config = dict(
    n_head=2,
    vocab_size=2376,
    tie_embeddings=False,
    init_std_qkv=0.032,
    seq_len=2048,
    steps=5356,
)
Each number is 500 + 25 x the weight over its row's rms, rounded and kept within 0 to 999. Layers, rows and columns count from 0. Numbers have three digits each. The size before them is the row's rms in percent of the matrix's.

# layer 2 MLP down, 256x768, rms 0.125, rows 0-213, columns 640-703
097:507465514511498482482526519503547502501487520485513474497491500422440541478503536490494521502494498509551523507504506494523547445457513480456492522502502450517476521502478417479501505486488508
100:482539505486504493458470508510516527535466501528508509483510498512494480504518519481532564509511484485492508498490499458477490496512509499462485514466474492478505495527481447502502522481433512
098:523493508474519479496541474534525536499526516479475512527493474488441529502484515537519498502497498520425524475520499545485537510508531500499496470479462501526514469493502496506517514482486469
106:517541509507507476510496511510519525531496535496486534448507499518519529500484535483513479496492488498534523492511504479511512482502471514518506548531539488564499550494504506505508491523483491
096:499456511507480481517510537483556505499505435483483501459513505500499458505496488504530469495501510504513456461468493475495479460479506486533515495500497501505480486503526483506506504512496475
108:503494498501515509462488472495487505455516503493530501565488507500513509504496501457494467502509497482467512487491506498521556539579546503493508498486486485484506466495478447507510527514488546
110:510493503499475495456465470533467498520502458501511478475508466479516515510516509537481522488494488514526481518516497530524478505501526490465493515482514494517492521499497465513489488474515478
097:513478498507485492512457497513501480526445554480499511545519498523525493514515490477570489525511498484477463485491500541504531458545463499524500447474524494434491514537496487486487510509492472
105:521503502506487489470484510529526485511555482503505492524525479484518453502500489555496466511494490480487528513505504482489514550553489488460526528538530497495470553518501498498485499511486481
101:523481456513483462448519508511471497485549500499498475489493474485484547506508543515494469479480507463545507512492509513460489533541527489449500512518438533481495546499494458489504494477500528
100:517522511498529469511476514482508526523485523480454515558520486472552506501488518475502478505495491477501526519492499458462540499448482506479486491495522471533501468487511525489503513527517482
102:513450510513502512481465511466485520499487415523513495484508489491515445493535487503521463498519496509507550458523488485495461481482467493498479550482429492518500516490515440493518512511494498
104:467482514512505526485485504478496504506496520520505478515499521540435429510511485509534476517506518525525500478536501485494552488482559504493513480512522519547486512498516524502501500539479512
099:462518498499494497515495506511469491525469513515530538491492531469468506519529521517540456494481508520525486508492494453486447458520476476526480452509535498497493499488503519526483503443574526
098:566474478498555494548505526525465510474554558510525464534506497490515558505499518509499545487525487488494519517522500491498534536507451509480523501526510506507510498512501478507508501521476541
100:574489507506532508514485491495497495509518546517505477531514488471506557481517523531484521469508482488507526504507512430508536518469480521476481434511440523477485426517500524478511506553498507
108:477466518502525492464495487492486501478499552522485541504498495493543531492514519468466472521478498506503496539481494480509473491475498487474507510510450513479493524514490522495501506536509542
103:477497507507511501480504502485485515500461500497507497537506489511476471512487465484480498520495502516475587513481505441496525482488471519510515501506479499510506538476521489501517504457489422
097:462479495514494501517479509501523477512471480511496473457500493466502541502477459453527430495518530562475462510479505479525511489467506504479510508489533495520477534519520507507502543509488491
098:520500507510539499554505509570493530472499525521515502447500522488503487508514493514497539495492493520514436479503483506490512534445520526513468519533467525467510519472476492528507504548534522
097:492491509500533506469547509481495485508521448484503445555515532517512474498490541427505559481494488506504502513531501501491526508500497497545501485476524532504494504493490536491491514528529500
103:478515495500506490516546500454537531555501531523512475510490499501462546499498496573561501506521493495505479472485506500511558469472486486488523475526519498477495502522512481501503511498524475
105:459507479500524468487515537481506498521466494482482528517504501478488483516495482520453493480478491459559476471481488546503472475508491460501507550516483499482513508489509529507490516509518433
102:488534523479499471487509446505477541468506510504508492523509501529491548505515489550467535473492503494493525457480501523457485530515478501508485493481468457509498464470513481494490481477521519
105:475466511514489500469525516488515456510435486465524505563486506460548498508511479567487533488504496463461533477529492522488496518544524503487477501498481503467481506477484464488504483506521459
098:497488519494509530490542485497457506518486477462519523449476509566476482509476488539464509485509494508502505538506494522493525485464505471490538521517519506483516498474489513495501510465505472
094:495487517501514488499529490485510527592461487494500491492507521504516432493528510502502456507484510488521484492494506452501498506457455492513528494479471496500518511515512562493503487491468502
099:506526477494489513438521526543482509459476470487513481470493503463505499494497506482483493486504518561469479502507498416543510515458514534500524556498551526512508501475522472519493489513463535
101:495460534482500496455482502504485481531500446492505504454478502531467566504506461479525493507498516473561481470476493509498402545522447481484526515494466498467493479492484467491508501491483496
096:471507499480488502486463496506532497505485516493490503523499526544502504496511553474487537522512502497529565512485495521497503529500500488491487496474490480448496510485520466496506482500574451
095:505542508513510486508514479507476496473467470512486501485508519462476540506531503532452501511499511504457485485506508493520483518516568508449515514491481536497509606513497465451499493515488431
100:489459474491490491483472510506492488470455472508528486508501489515471462486497477479509560502508499451504470489552497454463482476548467477506495479462535493506501515465493479506487508453497509
096:467520502478534524451493498481476478488472487503509501498490489432475469501522509518458488519501508529464483542493507460538523467515544486539522486477523513491503488494490528496498510469495488
098:497517488492512507473536437488533486501525475462497541440466512473548511493491481545467495540500489514495499521537496517521486493486522484487489469492486498513488470499518498509490497518521510
107:533511496525522536492506497471518525477483455500488520526483514469472539487525487473518493513483513528459539504508496506500483486500483511538466486525499509485511539512513564518516504466541535
096:477450502493482486506499515470467524475493477516508497472497512534563541502494492511460474501489491478518516551488491445498456545476508507520492469503505512518495445496495477495521512516530489
094:539546494478506507499462448521508491502521470506487520480487492507498514494492509510478503501517504546541536505467499516479471469512481513488480498515532471496487474498495491501502507498502483
099:487487464507502501480551494485485530490552425534509518478519528514493497505511494507522526465497502452540516528479502513497499535506546494466500509497530494503502545496491460506496487530481482
092:457511526496460474535491481466444477481524489491510480502503514517478471503513487503506494474492504482512542522501505513504499501493515517516508451524477505478499475502483521517495508473534521
096:500514489516512511477479500492488484501531564512470485492500487477509549506519542541531519537485491482526526509473502513539531447515505516527498491502527516563521463504506517510481496497456467
104:492519511514509538536505521495510497488476538478521498516478493471505511502485508505540548511512486504472546504502491521520521526491512490541470512474509510507489512502497478486507473500509516
104:454510531516504496494500494481463507524516477511473529484502514470517498506469474493558511526494505498526482512513507511502519515492458513480529527504493494500498525503502499482488504522534525
101:503487499487495525509478484484517490571554545479491532469487489533503439503501473489475533484500492553520508509494507487502501498465508498573490464536527513461480498521507484480507481502555487
096:493543505488489472502455492504548501513486408514479474494491511449495529493511524476450464490507519529443480473497512480499472482533518513524491507460506500478513545483470492504490493492571526
095:490518503509522495441539443527518509532509484492513481472481523489506478486485517580524485518496489475474493515491501496484541497493545504518545469510506486513499524510488507503500521482502598
096:493547486485499519478558501515535500464482550512494502485508492496509549489522502487561510489488500503543521464529503516472558475486510497542512506524499534496490493514502505527515509512489509
100:505474486490504507538490513493455497515503510520513484507516481521479478503510528440430445512496497492466531512488503487466508522505502497476503511493527494561494516490502481493502513523500496
098:503520515490497508474497528467522493495472523493498497527487481516501525502484466526569441488507514541510531498503495514481513517486489548486471520471582525508502525493505492496519500518547433
099:528509473512498511488482484477518489562523502493503475469500529550546455499498459526454534518513485477511465501496505439497448460559530500529512517471531508502477468497510575524500504446529496
097:520488502528487491450505510463449502491465479519497521500497506499484507506516500503485487528499497514539549492489500505496477545459424522509505555500528498499525507505482482536514504473505510
104:489491494490470511506488491551469470500506484493493457478500500483527437494499512452511516522514512496540461489486494517497491490464479491447489488455525502493485482517508491474491481449493472
103:500445498512488494538510500491484463525459519485535502568489472521477510513480535474473522505487497519513538513475505564476494484531479514536526503510522517526514501503497517475509488484477440
098:493508533481530507502523487484507500498481420472524570532493526485546544505509462476499505500527489559480488521474511465469540515461537464520509525467499523494503521505504513511499504494543512
098:521496515487508519529484485531510530495484533497534509495521506520553518506507496503487432517517508510515476468516518473492507491527535520485491529527499518500489472509488493525507518475492515
101:490482503513506510470508481515475509513441455509500524541521462503521509488518514492471458535514498521471454534506499539525472523487526530481479538485515506555517480487492480530503495552480508
104:581561517521522530531464482521565485536532492510515510470496496501493476495521507486461502496503490528463535507500501511507505515473482495454490555497448500508481583541483556515493508559550502
103:471457511519517509473515510497491496515492574480501513467524532462481454488503545496513521503515513486548503501508491514484491518498521495496500516493522523497494490509489489515501514520448494
099:543489476504473482504527480535528451474470562474492470523498515542519505510476494522527522504516496487472493450487483525468465497472467516522526557499520468476489455514484464489486518493538495
101:480505482484479487537508523491499489519530545499506515499518497422470484501477453486489469501508493456427530497483515454510486494457495489532473522563519495477492489498498469506488511580483497
101:509492506492509509416450536485460505485482516487518544491492494467475491499493492498536473520505501445527496542497492506518456502429485460474479509463492512504502506512506515520515506500491496
100:485537515515508487543552505512546503495532496490528492543500518475520622502485536565492507521510511486485515452500499511516504509472509489499490478473532500472519498492499488487484510526501534
101:546516487523525480499515486512493520477532468513512560495505480441482512498478473479556498487475492487488496486477495500488495516479490504476482501499573512518501573490497535514517496491492573
098:489488507504535527495458493462485470448498491535491522529481468495508458504491532465484531470477519485514455511518504494432471451523475502489471468484516524482498509499494491505507489534472551
103:493505482501524508553531526484468504505482496523500489495517507526526503500525480491509493515481503521476504522503499525488477516517563513491509490522483477491486547491478522527509516535531505
101:465506497514506483571488515490452518491474484512502519533516495540518471490505503543521530518522495527508523521533501522509514523525467483480475472502573501527511481490505490454496529527497543
096:496504492517492484498472487473480503448492557494502532523514486501478549497525490534502526508502494510535514521489495485447461498472467492494507465508484515455493478526513461512503478533498461
094:499531501524515469515490503521518554491497512510493463492484509475484498512519510514536559502496489496479495486475514531513506540492508504551475498481477495469492457492487555515500489535514512
101:506506490509497495496502511508487503502508475518499502516498505555469480499474531492496500504475511465515527477479505461511492492467471513478506487517436510483501498518492482487518488520535472
100:487538501496512496533475518507525494493515515523522507513488484519546531509516510513483486497519492506537424495489503541496509491463444453507494502493531487489494445498511577498484508532515473
101:499472465502525477501509523505478491557521521474480485436534527544557548505490488452491518497503512519510469505504507461482519480524538519504473484505457492448502498520490481494509493484470474
107:513481501504485511505496486474473473473497483482495443526478509483489429515497531543470469484525491484482456494503495498517466479531470513491503495502413502458494464475511442466477513504480521
103:476562498502464503532496483516488456556504498533506460490466508544533485502506510461477490494509486517538497498503496474520495496467476510474505444496502528517491550488503489509486464519495497
106:463476499523511495522481505475484498526508500476521525465487509443497546499467519544485490487492477475495514528487495498464436492555533511482517471525540511483515458501500528480498497504462520
101:483511500518509503479523500540505489475551566525509570515510489433515504506495486495494495527512508513477477505486497471511558493542502494485494516486472465525498541514505488475501508514542416
102:459491505492491500494516488468518477465468458497494482528480525474442502508499481532497555501492495477565485497483487513504497489494524490491471462500490539502515512510510482501521488489476514
095:510503488492484489523546528499538502540466541502497489492516498536492485503481502533512502487531496499543474513504507492510530536505504474527513513448464499512495480494513495501479531457540497
102:456485501527484506458488526469464496519493460457485506523497516442557456504527458489519488493485512511515485482527492507555480518515458513517510520486516466485514501513486498490496480493517481
101:527510492514485489502521525531529528501471451484479520505510499497448479505519479485489478484514504486541519506510512528519538502494480476534492548508522503502522541475501523510496497509470534
097:479475486508523468517482475495518515513489519473454506503520472541485508502495502526539459480477501504508500484500509518491489514518486507448501407540515499506486465494480442493540518542470465
097:497514478491505476489544507482507494479417544506493528456471466468571506502473512516500434510473513481429509494482505528506534491488521506496504486505482501521509469483484534483479508468473510
101:493457492512463489482516540432479526489484521453498438462522508482528499507492503456441505498527505475480513508512502516518525455448515487451491553490498540517506495512485495527504478569525544
112:495475491502480507534531507520488519491504536505529499564508500505538545484483497548535553513502508537551478513496515439499493506471538521484506500546560521548487494523503502513513504523505513
101:543494533498514501515532489493486495501498514509491521581490499514498504509502457498487486514509507513493451509479503517497511486526488491527481496501467471493511516525509503496524511476511512
103:561584514502478490488473526500534494518519534483509538437478454520473488498525526511485469522501508563511456481506504476514568530474542505508499514525514507505481478490507479523494502474503499
102:495512499489478484538527544436499513464473492493495466543505504545495429495513496468432501503500504519443494513473507504501441444435528528498490462490522492504489551499509500521499510495470545
098:448498495507506525487506508488477515503532487538506493465487484473605540493514506454495469527491491517504524457525486538490461524466508541514519498482507503528494505498477567499464489521507468
102:528475505479500516506462499447508494524509467498477495459495491442486510490501510473478488516482490522544461492498493495487514497513484497452525478494510493467486493496516473503480483459500438
098:510522473500493509503485518496553480479482504482479504534518513488438488492510469509487507510488513538529481499462487538497534448504449496542499510542529526517499515496520503492509536526486534
093:530490487521506506496537510516526501544514484487483521523499530478518490496497506492517490489510486537494512504528492469522471481473508502468502537510521486486489510502513470490506503468485478
105:487547518483519506520535495507524482478512457500496517480515483590462499503490478496490472501484495476483533467481498564503502505512525516480520519496507514542492486509502499458490500476512435
121:515533499490532530506515502528464488496496513506522526547519497538495493498488478481469473517518473535506491510517504522516486531563524524502520532491580526518500547511492521514514491564488463
095:535535506508514487489499515522457525486538498504508529498500492506510548488499502555516549504486489512538515502505490509513515502531547477474495520521473522500490544481502515487482518472477511
102:543503498490510507454509474485503491514458502502493511501492517421474494500498515520501514517511485496505494487491488494538471517520542471515486478489493488494508524515492502510504495494500469
096:418518493504504467485473510499534540501482528490512462570481493517504495507503562531535473493489491524578494475497504510485485468510488511491527473483501507472515479490513490486503488574500479
100:486537506502514505484459488476535526544471472479491471478495497481528491485515498477498522522502508530523453484485501552521507509523489515487511565530532485491526521525493458516508498499489458
101:463570491510501482523453471488500506549485581523514495488483520502474511503512491462489546482500507464483500529477502461477492478494464505480522509494473492493494484502513453507502491514502420
102:473495515500516443469522515507480490513525535504505468491476520493567501494528500486449526470509489540493517496533504507487501519520499496499521544496518497507497524522505512469492515498516476
097:482487507496478482459495461469503509511487580502536491504520491541448460499488535483503493536488475485507557481469493500525527506521501448513511493469476503464504512457497500478486494524457502
102:461522490510533510509519533476524474540468483500494548441506497453485498499519552551476488526480485520497459507497501483496535483494509486535503497503526472556480463521475475512499516505541590
098:470496477493504509486472497523514490510482493477513530455492478501475532482498477536525508541512510501516509494523491526474503483455548489532476500503501483516505516517514508516470528503538478
095:462525499506503518530521471488504519466492514488506464498485496510499499508503488440496541519515500534490497492495498501476455521498476509482504490499509500472511548519478516518482496476520537
091:480424502518471481504491485497518497498492478521458552514478496449508494496495483505455484488490517497492503509512497544510464499509487503456510470483494523503495490527490469494490498499457526
100:519503490507508528509498485480558518467466431509506502480489499550484525510503507499485488484508518495488507512526490544508524544551526498551490499507552476514484535515511467506519505529510431
100:485535501506490509519449503502508472515473458489484478523500484453455473510491486487525480483494506502475498517487507510463475466429448503529504492473487501513504460488501521496492494479493516
103:490535483498504509465498502515490507506479480512524506492495489430498458504463477510531477506482490504466457512503491512463470445477501537456506474524518491481504504456511540529488501558501437
109:534467504505496487481525510494512486490513435509495517489509503488526477474496492490546504485497497445545524479479493479530506479492518501486510484466498472505505508483491497483516494538485528
103:503540499478478509508474529498512500499514502503506513520505510475518465503487470532507532483495521512509515531523495494475544494468522485496517518488483485491512482511489530527496496543491473
099:490529516492522534518510502508541525518496465509499502526505505445508511502500471513514467516486487472437483465505514490512506522485499506512511515525449523533502551495497584497519513489514477
100:495459483468471520481484501517481502477522478487491477459488524474555471486485480493553532500521487477481513471502498528517460538481435501461481461472519470476492456503491510462496500465515496
098:527501507496486491491482506499488504532477544474475526484502540491503498493499483549527505481513493505541485493514509504514516492546455505498499502469507509466492526473498525482477487480540521
102:490471489528515509474498506503493498510478505478507516481517479521516483484500510498515521492511517496458497509508503500488517491500473484511502477514487514488487515528498543552505526507500517
100:511540507506515493540575514504529526469532482486483474554501504444563518493515504460534505493474519495490547492475498577513531539409530520492466491486521522497491552484481567518501511520485555
096:513427501505491491471485496494441480478511443474474451519524512534502525494514502502513440495509506517511493492526504539492441502553506515545493500459541489491484483500508521489508490507430554
098:562479498481504501534498504462444487535474507501481508518480463542464480498505490525496503482509515522496511478501509548527537481485483507454510459508484480486493471508479526513515477439507523
096:481489497501519485460534506502533481430538471492491515493497508455516517501501492472556477485515501484497401446517497579472485503547475479468487501553467510534512497494486422474537480523493459
102:510526510500462499498471498505480519508527437507502502479492518531509552483487509502461517500500502509512524538517497500517473532521506522516485527465503502494515475511505555528487522523510527
099:524499524485500510487486501497503503532472500523507459474484487486492507504500427471481498498496502545500472485469500524509487505568514474524487475499475490552513469503494463493507477480496488
095:507494496499514482505497498478493494541477471497496497525498526521460504492471509460497552526495492530452516508492488490500450517454515496496507505545506507459496480496490490482503485526517473
097:506469496487512492510497497504501525536483507507468467528507491527460481498506501502492433483511513548479470510466503435509486522524520502467525522488455494487503516495489489502494512561486466
104:523473499506484520489490509504481515447498493493480490513511485446478502510477503510458525514503510454514548479502499500512519504504505498513501446484482507530511436494511511505488522484439496
105:475488485486508553486495511529510509505505502518493510505509514501518510500496524544498498508496497504469452503522502526507533493495473481540512482518533534482497514497503507479492508492537536
097:511461501521498520541535484557561500505458555513495525484497532514445505506500502490522485485523513488484495497500499521513478453494457471517484556517511512494504479509505523510460516493523505
103:522443500501522505536502514458464511491505534469478508507513499494495532517492503520484491523515516491511448474517500536517484478502535510522470486502500537491476483522494501513506489510524486
100:509463482472471482485472490457511525542509495471503497544487504546526473494497532484466506512498520509536505465477494487493489463504453511450493479502515483530510460511483514498503504493503527
100:466477504496472506542478475452548487460513521481521482486495525496519529480493512500457496508490488483510454500510495494492453520502489514469487513480528529479506458503502465480484478453496511
099:502481498481500508497470497512505493458542505497487511462494500506499502494500515494464501527513497484504495504504486511546539500452503511493528533476487525502488531496484487502491530530488508
097:464496510508468479514501508524513507511540522517503532525511482494519501480500458497497491510521511491497509504495499553503548497552462487465476513486560475521506444515498542515508486524499532
101:473468497506524482531516533487433484491458485492508523492500517478512498492503512500510542491504502488538522477509507506475479466519480492486501516516444507483499460477499483494506477484483455
102:486561496483452508517506510538476527501492525506506533514501498457481507508492560464519494498498506512547526488483498481518506499477515480510511515481491511527514500507521571532507508502511526
101:503487505514490493516534535477506527534526528514511433526494519414519499507504504522500491485499513505441512499482500454473462523512494487496485517483478492485497440512502530494512505482534548
099:507501499497501474485447493499486527517480475521535477445526524534528486492517524458479505517503499528560535523498506544510528463463564480553503516470497475502525520495482532493499480447535504
102:509471492514493499540516535468514482530497511515504509502520479505462509496492528481454499489486490516445497504503498455533478442539524498548509528502516496454481437492492451515494489502515539
101:515483507506517496419480493498563476456519500511508526551482507475522477506497497540532508526509518507520461463474498538514508517515534496519478514521504516507514503510510505512513528481500513
098:462512499489495516510472493520535514517473490481513474501504510483478484497539509495510476469490514500499470497508499467495497458500404491500482453534507517504497488520494456489506507450473499
101:473450501485491491523516511505494508479481516504488498533492525491534485507505491507479482490480499497450463499511500532477459491449559491464505496514503524515498478528512468499500530455467511
102:466477497495514521479468510471496546535501513529491515495480492495537484511494518550438494496488506515524473463513501460505475505493520488486483479502475492529498494493497518504493513505480449
101:491490507510519495481511488484491516468520484497485535525513505468452472504500497490438477493498492503507475522480501457463495518519514530479498530518510493506482517508498513494498472516519504
102:492503513522490481515498494510501497548516555483486477514486511449556508488516519541489476512513506518547545531531501451455493500460472497487508473486516480491508491516486509538492489501527442
108:486422515511495535487479475503503493419556505524505567499500496472464466501483476527463482498483500507419499488472495527514506458522524495539497514500488518500513499499493490490500483513512499
098:528453496502493478494515497517506489491519508513491510566482485463570471492485478498445508512491496496511533462516495536562533498458470498529499532543519515479482468496497543495499505499537481
101:468474482504504511520517483468475485469558454533484488536500520489501470498486492540492486487511491505492515520506509557501448501520440495491488514524489503521481495502524518516487507472497514
096:545490515507558513451491498518570494487578502496498486509500486527471499503498522498497483514498487510532539502475511453502529507565522475529503454445482505483502521502501519480487506465527503
096:508488497510469515544490516495510485518434495495500445524504508506503492505496549469569525491506498533536445521510508474484507511473519511497495452476504478468484482482506494497479505470479502
097:490517477493512490470465480529461511499453523487514484475489499470508430493504479500546525478500492506510419478501491534513443498466522462525510503470549496509493470508490503505517514451500517
097:480498489502483461504508521476517506493464492494482485463510512490493489500507523524507520517514497476497532536481500463519524522541462504490469456502542485414496549496514519521510506478493488
101:499456504515516509488491488537494480492521538524489544512494490470524548500497487504522492508483498517503432495530496468501502515522498496510499501513513516468500462513489543521507496531512452
098:502474504480534496454496478493473503507486477513511525545504524578483528505485538524514516505514501449556538504485501519490524544498469500473498494476504497511498446503491513527501476512504449
101:434472497502513474433495515523530490502569502500472484533516484489478502496528461470449455521481491519480474487503504486474497474455472468493493516524488517541495527481494475522495496478498534
099:469528523521498528505481488496495515512511511506476503503491506504478525498460474517489489522495490490448466485531502512516498509546479505518505515539501496489501513508505485490501518538478478
098:514504500513531484493471488470565535515504515499517519508496502480525499506507470447565567503507507488562454473538510526497489507557453502486477519477490472485495469494499532512520500513478483
100:458505493498479497468518513507457469526540485540486490505516482489527541491508470531458478488488496494444499459515495571534506548499528473478513472516486505509516515513505527482498510482496493
095:505492502486514524488504486482489532477541551521522492570515511492502509509490478431491431482491500492493470501506497519493499520490534452511503496467543500498498520486506533524481511543478516
096:527486506502486490498514491503506491498540471513479543521511499518458527484457527494490459532501512480493501512462503521486523501558496509502489490470451498532498474503487494482507499530462492
106:476512505500484483480521491489481543490514482505473504466525474548424456490499516521512461499503514539524533496503491485511548522510469521479517489482544512520501551471487517503479503484493533
107:515477483492501485502512503520487515473480509489499468555489523497468406495480496520452502515493504457532513523493502441487519492469523507442487484501475529515499452474499466503507516485504529
097:466505512505486532448518521462520473508507531467511509478500462522504453502486492547504494481495505526520528510471494514454462514490557506441472519504523504490491505517504447504506515499476545
101:497496520505470493515441470519453495502495526474483465521480505502450432507511486510475468502474507516481536479503506519497502501507438492496487471538539510491497521536507455495500498568476506
095:556481504482486538538505512463523422522458515512475477444499488487576467505475523531528540520504494525526513548502487507509465502542543481532469498469555489487484585537511526500506497494517502
098:469523488474491494469461479504514501469439448497476498530483495542498545516516513518527490514506513495476472513489504545462508466472502509523500527500489496481513501474510519496499504500481469
102:483534472499503488489512490452501492481502456498511483518498502483523487512477461494472445470505478476509518503519503456493459478411475524455493501503450487519508509487496532499507521520484457
097:501538494500510529522507498501511501503560510483507538517504520512566454500501471480495516525486469530493504491462497492515490514538516496509478544510483528476504494492491567510508490523499579
104:501496497524497511462498497484467526498514489515519469484496498511536456496517491518479454510503487462531493487463483510494477502529474475488498547434440517515511484497507491494479509435512486
099:492517507523496503505475539512481523429459496494494466527502521477483510491509494532557543499488500500519574463497505562479501474537466509480512518516519481484497480487477467518496511498480526
099:513495505505496481516486513495528474498473515485488515469507500502518476499508550466465484538500524465559498513502502507507526503477505506523498550505528520479496482508506454496503468518476537
103:491470484499512527542501503533469490528539472493502517512518490555513523496480528531500532513494507481523491540518493503475539531507520509530505495499496501508498530496503585510498500515526535
097:480489526495483495515513500463438486570473517463527514497509512513536508515495500492524478481522485535504526490509508483504495494485511522498490486481501492481490498490508498516500479449480469
098:503503490502534467512535507501459446523515463527506491500501493495483509497520519532502465500506502517563522503472509506495495486497516481461505485464493495483503498492500502502518474461509564
095:550479499500478503492519473486559507528433469484511513525491458541518479510503509488510417504494477489492514533489498474512434493536466514545503536522514508508484500513485495501506461532507538
097:532501486523494471509494501520458500493465490488493507524492494455504513511470518537477523510516502529491487494501501438492505484544505509482506481554479496494503506512490509494499497458506510
101:504526493524502504530564487494534479494538511493512515487498513576508449507501509539488466506510498524500545516520512519525566547506423524522504542530518503484504498474496515531503488504567464
102:511575504505515514463496491514504497479506542503515480512493498508529486489492459503527482506507516485517467508488503502510489502561493471521486518481503492504518524509505438510489500495477494
094:491514524509492512517526501497483493494470493491479516504504455442438502494478495511496470529498475519452486498491483532519497541469431469526492518542520488461519510502484510518494495493489487
095:496459522514495527522484486520479478481476514489535515486493514465529475520509518485513515483507500501445498519505501547522555501511486515516508513512502522534502441512489492477492516484474491
104:543520480497482492437467501462481469520511491505508490455486475537539504488524487495478486528486510484533443489524499472481539465462522516505488526524423521490505475521483466462500482468508503
097:499508512502475481539498513500491477479476528506489515449510534515502531501474513489495506504509483544548533489480497443489465481525532484550491489459456509499508451504494485500508522484475481
108:542509493518515498516501525488512526481500517475479538476498526559463507514498482551502488503504489468537440505484491500503518500529478500550496517518508472493500513508518539478491521520497503
096:541498492489495513564455502493559522534521461518508476483491501485516520503490493508462512512489474488498561473505487486534492546487518496491490510493468508515509477483493522469486501478510488
096:469463498512496453554548497510471503462504472483512497538492484471454464487470526500491527509502513492501492482477504443492515469528527466493500515497483491498494469506469495527491505446519482
102:504439492490538461528549455475498486558472424496473470450477468484546505501502478471497452482503498464520535509479497471483512506470512486546494465479429461516494459529491486517491477519527515
099:484451499501512471511509489506462496481473444499508505452498522527509498495490541476537414493491505480513518463499503485495520491475510515520493494499567537516503516490496494494479509520505486
100:515455510513494495464498488546440528493501573480520521505518503484438478488524534538516511536488487511511461528480502461489494498483496521495487478533493504556522498508493546518505501515497480
099:477480498492510521480455498468512484504495516519503526491523484452482481516526445463513474505492486488510504500526506547507511467445483476524506548502526489486500496507496505511511484505461486
100:501503518491502534476526447520502542523481483501521539523534497486448476497491511479507503528492514520488469502511507466535491458476523527530518470505499508563482504486490485490504502552521505
095:526448507499514479521510535473567507510497538501485502477495485486496483495508471471501517490491492491547516513497489489480499507510524521518489478464519486472519488497503507480485495427498490
104:457486489490482525465503508467500499463505491513464485491507509478530537507508470510425543510491498496477570469503496504489495530490482507498500487473519508533497549524495518484483505474500462
097:471520507482496534530492500497530500521490468480521501488505518492570506503489496520492518507498504468507509487510499564503487499510460492514470513560505502526495460505523503492517501506503510
105:475514514499502535524505507449519492519461484509503474487527511513516486484503512424464507494497515505481501515501500514505496506485402496465495481486491495452493495474490497496494497508470526
101:543463469500460517491497495513472480483503495500531480503502500556467486502515509504511517485479502543504464516472503448503487484497513494468520503519441512525499523499498472498507481439472503
098:541472491510508514500518494498537503527497508510482519465477489553531508491500478485482532512511495444515456489490491539472513454488522516469492467527540500461498523525522522495507508536488539
100:487524497490496495530555504493530494466481529523503423538504498510495591497491472520527564485510503478534475483509508557509497526535503493515525470473513529527518495519489489503514514499527468
097:503496508493486496511486466477514509503510504502518470537491543553531516506509488535474538519474512489522498524487498490513503534535519503550482455520475513512509535484519506509500524544477517
097:472493472492511498525519513533515505485490511514558527516500519507574498484499510506483489507520513515482457521495503512531531533462538504518515528498453510530491519518499503508479463498441504
097:549520479507507547503487486472486516495498479487508474535501471594469464506470498536482521537512499479547426555533508545494518539543564484466489455482460504546497519522499516467520521507445498
104:525500510516467497515511496521451505508489514560508558490511510466512511493508529566482471506507510489477516511530495502500500473499468476502515492494525523523501501474486466493497506491474475
103:519540490525514510496467508503500492473506484506501520511485514526473487503513535513536513504517496481551506448515495466490499474521466504486491509534472518532475524476513497468506488522508527
096:446475460520530493495474501531473444470491510522503528444496521507522488501512501468495473493479493495466491511519516526495539482507491499482504479485469496498497494481498582504514523516508478
095:538540482495500510495529500467468520452460467481513513459496500491527506487471455485532481508492512489466531491479510473506526494499458488490518494503442516485505510483506524518488475574491532
098:471506479523483479508488461488493491518464504491512441484490524568481506511502529484500450485492482505496501521499498499505481477487523496455497496488521476536501515485495487507514498462464519
099:486450496518498479461463501485501494504520533517478538511495485526513519484482523453464480512487493511531498498489489511515512483494529503493505487494543496486497554473505540512483480539482498
098:564452483500451477489532516474500507493497576516498491508490503485527489503481513505495543506493488495455460528530480507491489498528524522514514477501488489525492510508509478516502507446508429
098:531503511478528504456494527519507493494511543486487461501518512516514541495512450585549484493493490497441498506516492470479515516464537501476485536500515476522498511498488526467504503520566566
099:467503526483516521502503472503498495515510580505488503428498497459523493509500478522457471517506497543477447481486501493507474524479493469523498521475466499501495480501479511472508518497516479
101:490537499495512513535457512480513464525508437520497474451490513518497495497476458497491492487510488501561487506491500517491503492456528487505515513503498499512472582503496500523489510509550526
097:464480494500502511494515473480458484491464503497511519519494481434485466495496508528475483513507489485563474475481494490486469450471443504520467507464487493486498500503487501497511521484447505
099:490531484505496463523523527483562513485553523511478521460502509507522529487512550502522465472514512538536466467505511531477505522522567523516524465457511488502527516511508450476506490485504491
095:445515500500508518554529452482544484451473482539492563488492490475583477487492495498479505495518508474495526512527500540523510498518519485515528504416570507542497502507489519510485517465533493
096:462517518511489535454467527550451515548497566498489518513498483495534508498492492501492467470540504512457556507512488562499509488488401502511468512515483478491497547533492494513513494507513520
092:523530481518514501552485505463508526505510442455497434498495520492505436481492494533450511510493495492528505479498499504505473496486527518511500487484460496503491492480500500501519521545442501
101:476577498500471510479567528480499505517501465494513490488491488437483456499495483447477486488488508530526461479518515505494561498506540507516489502497499486507507546526510493507501518576524533
103:476502497499495457472483486488489494443534507488529455504465515493494521502514527489498475525490492517478476480502497503535524470531488508503496477484500502523489524489512451510501500453445524
101:506484487491525512546527495488523475506491559502516487478510490493495557494508529536478495506502500474498473512509506539527506484509469485460508467481531518539497509483486475506500507475510498
103:484496488492519495567492462538447519480522436505489446520490473525549540491525511523525479502475487509568554514492501477519510481471488525512498522500556500470506493497504547510508515525501495
103:519484538507497487500506476486516484528503477502515460465507462501473545500488457517527530494532504507492415470480502448502498516489513543480496495486457508490513451504502514494503511493532487
101:505560486486480492510552484468422500505476475496502491518496513467532519489463453524557470518487492488455461498507494503498429516522505504488490490497503498503486501503495506502510506487459508